{"n_layer": 9, "d_model": 320, "n_head": 5, "n_kv_head": 5, "head_dim": 64, "d_mlp": 1280, "vocab_size": 16384, "activation": "tanh_gelu", "norm": "layernorm", "norm_place": "pre", "norm_eps": 1e-06, "positions": "learned", "qk_norm": false, "attn_scale": 0.125, "bias": "all", "tie_embeddings": true, "parallel_block": false, "init": "normal", "init_std_qkv": 0.0171, "init_std_o": 0.00402, "init_std_up": 0.0171, "init_std_down": 0.00402, "optimizer": "adamw", "lr": 0.00158, "beta1": 0.9, "beta2": 0.95, "weight_decay": 0.19, "lr_head": 0.00809, "warmup_steps": 319, "schedule": "wsd", "decay_fraction": 0.797, "decay_shape": "linear", "final_lr_fraction": 0.0, "batch_tokens": 131072, "seq_len": 1024, "doc_mask": true, "z_loss": 0.0001, "train_tokens": 731400000, "steps": 5581, "dataset": "wikipedia_en"}
Each number is 128 + 32 x the weight over the matrix's rms, rounded and kept within 0 to 255. Layers, rows and columns count from 0. Numbers have three digits each.

# up: layer 2 MLP up, 1280x320, rms 0.0599, rows 949-965, columns 80-159
# down: layer 2 MLP down (transposed), 1280x320, rms 0.042, rows 949-964, columns 80-159
up949:145167080140080101166149074137146104132078137138125166098103155161124143122135106180131095159150132137173132137169179124117145117141141116122129133126125128138163097176148109103128142147120133142113173155171171157120146098096098133158139128
down949:134135147139126138124141137130120136126127120116139116128124133139121146104116142120123155133122112131127120118117120162131122120123105108124134156117143128110128142144140129139121121101124127133130126133118103104111124136136135137147129150
up950:101150130121175146113133103111114123128137106138105164136104161116106105167214116107150084128135148130191166113150214111139182144194159069150126090098118116174116091105156052112105110141126112118146107148082093123185133148129099085135123131
down950:115152100143126105140168144133217127185088219145111073085152088142192100073181072163187110142179127212132053194139107083116124149094171164153160205110065166064076096193105118122199161057060061127150102119179101119106223044098213205178243129
up951:115112139059130168105113074075108096196128136072093250097139166167162075111126143148119056111139232006099074161161139116194092064126140121193069103101072120077086134183157147208197114134163146141164124149171060138116092140089188164195158122
down951:113163144096076139090124212159118128111062209132075148166150183101086177165106039123097114152155106116175090094127149205140152127146100138207148051085093184107174102144151095158100224094125160096158148117101171059107125201107173091054116169
up952:095106158148102068106125099097189116151058127154132131153131104077102189131153126138126137087118068092218121177163107179118173120141121123160128112144190149103156041162099086135125146105102123110128160063148115135145106067156192092171144144
down952:147116128136096169152136147082141159105099097089121121136149073084128124092073125149120148125133152110141167114087076136143119132088185107175102089162122107153141073138077157148136163113129130109180102144105111110104101131133138129191135133
up953:134116125127122133125138121126123120123134137136117133131138137129120126120127117118132122122125132134137118129140126132129138146128138134113125121121127132133123123120124137118116146126134128136144119115136124112135113111121136127125135123
down953:125132130122132125128128132134120128126127129125129128128128126128134134130135129138133129137125126128125132138123133129128125133128129128136135126129129120124132129129130132128128118131124130122125133129131128138123137128130124132130122125
up954:123168122125144154143119096101107175160201143133141223113141131127150184103140158142117125087144231132132098146153151080241106104116136129115126143092141147193130057149171142180139061120107152125136151162117061122194116140103173197171112100
down954:185149138169122135157126124152138138097151163171123203099071130122137127168156167160134072125168090158164080082151132137154124128081115150124113121188143182094140138090112118070169157085060099140165083145086135102150071218155159138126125100
up955:130129110141142133150139108108134141138143137098100171107132138173120099172118081167144157142135176197123132143155176123164117148123085171135101144123101134138163095171101109080182129171099094157153125145078092107157136119138043092186144082
down955:114113170108131156110091108102156073154159122117124111085147156075118180111103126126164133092078107154062102061083091192119179102162121117083111140121135153095141113120162148112139107084089160126125074144142127160127118139145182122146143127
up956:123133122118131121132120132126130123127129122138126134135124122129114128125123128127133128131130139129134125128132124150115147124130139130121129123128122139144126133128129124127119121135133130119127128119127131127137127120125120138131120134
down956:129121128127126130129134122129133132125122133126125130124134129128134128132134130128126128133128122126129126127123133122132124129133131129132129124128128124129128129127128125125132125126125124126131131123128122130127133129129127122128131132
up957:090127111120119131150135114149119134108135125131136179110117121160118105099141080160133153143140164162149120122190155187103093167146117115148111185128151144110133101155151108154166121143086087156150149139125163139126127135076135146135118133
down957:124137135135138131112149116127126156147125132130119137114106127135129135127096139096148109119115100137098124121111132127137111139164155126144120120117137092128151137138116143138137144121138165124095140150135114098121148162142119115167124156
up958:110128076154110109131116140126140077118129125154099155091132150145122165126142103175153115125158133124161102100164154073123138114126162106086119125105171107103126143124133084104123122146150103084130142115125161176119133126154117103156139152
down958:151118161136129122124137110095128123117125117134128113102124114128113138152123139143154136136157143113156123111145128159105131152122145109128140120119156128151153110121101157129120122120119120137139177132129124138133134137156106136111125099
up959:119123125123139123131120129133130127123121131125127129127128133137139131130128137118135127129125126128120111119120123130121127136122135117122133128126130133130129117119119124130140118131123121133131133122123123125123126120139126126122122117
down959:131128130129128122126129127130127128132125128126127128131130130124129124127126134132126135130127131128129136130127128134126127128134132128130129128133127130131126133133125125130130131133128129128132121135127127127129128130123133126131129126
up960:111199110136096094158121148073134125084187178078083159119200114169117095172152084209156166088135180173154119138154219174111162096105075116163114126130142063141103059133122174054126125182053079174244136101062094115128104132110034128200103130
down960:103082056084179112123134201197126122080178083191158094077138086159196154204163081160111089255147114230184209164035146084255055113134153150125223204127114126056136191075064161245167179000099125255054153214085159157148188080024065122184190019
up961:126119104104152118110125145075133095165115143068074165082177149220150113154178101154166134168148143165147165130139157112056104159125082093136088136090191116113190098153157110072153065211061109153207133144116127182165124108190102085196074104
down961:081150164073179094118089043142209036190105180099130101126091132190081132065128145041183239194079139175121081048066056157165184166244191158092150117072105077202091143118255151092127235115063127134106124113088093157162079102139188111069151115
up962:141116126140119112129132126129133116135130122141139126127124120131125130128117119125121129126132127131128135126135128106140124141136124116143129142124122117124130127134120140133121121135140123127138106129127133132128139134127143124145142139
down962:127132131124126134129129124130126125121131126125121123133132134131126130131136129130131127131125124129131124139118128134131121125123133133120128122126132126130127123122126122129126120127127132127126136122120127127128127125136128132117129135
up963:124218102137092071105104169147123143147148147052090127119111142216102141167141135187115133149146128141093103162153222094158084110157096115151121134070160157104145147126221123131164128197106116179163088107155147139126134049123059139201129094
down963:057071071086122159173130172040173153135116079138059126122155152139106126119154168162165158105148105106100120193180157154086113086129152095160111121049111167073086151219212091136187141145123123051142106130199215092130143081071029033118082074
up964:123179104091097104133133190080100070077173187093107204144136150179132111142163102201175169114120159170154118197155199163122142121154047122083111129071085094140180087147151088067157145187043091123235139096061138107099117122108065104171093129
down964:136159101142189117155114117167156137127205071148140075081155160095135081239113143130154076137168117164200255101059115183255108133151055092147224215198148113078161079056084149195122196015136128255067159191053139174135144217086039153157100065
up965:103181112127121102124123072087082105165144157126058145108097197188205164168161120174122153174137138083068106232138117101137140083178113085153068153063128206183078152144111103151084124137073111150178102117168076157152114068139080133211157070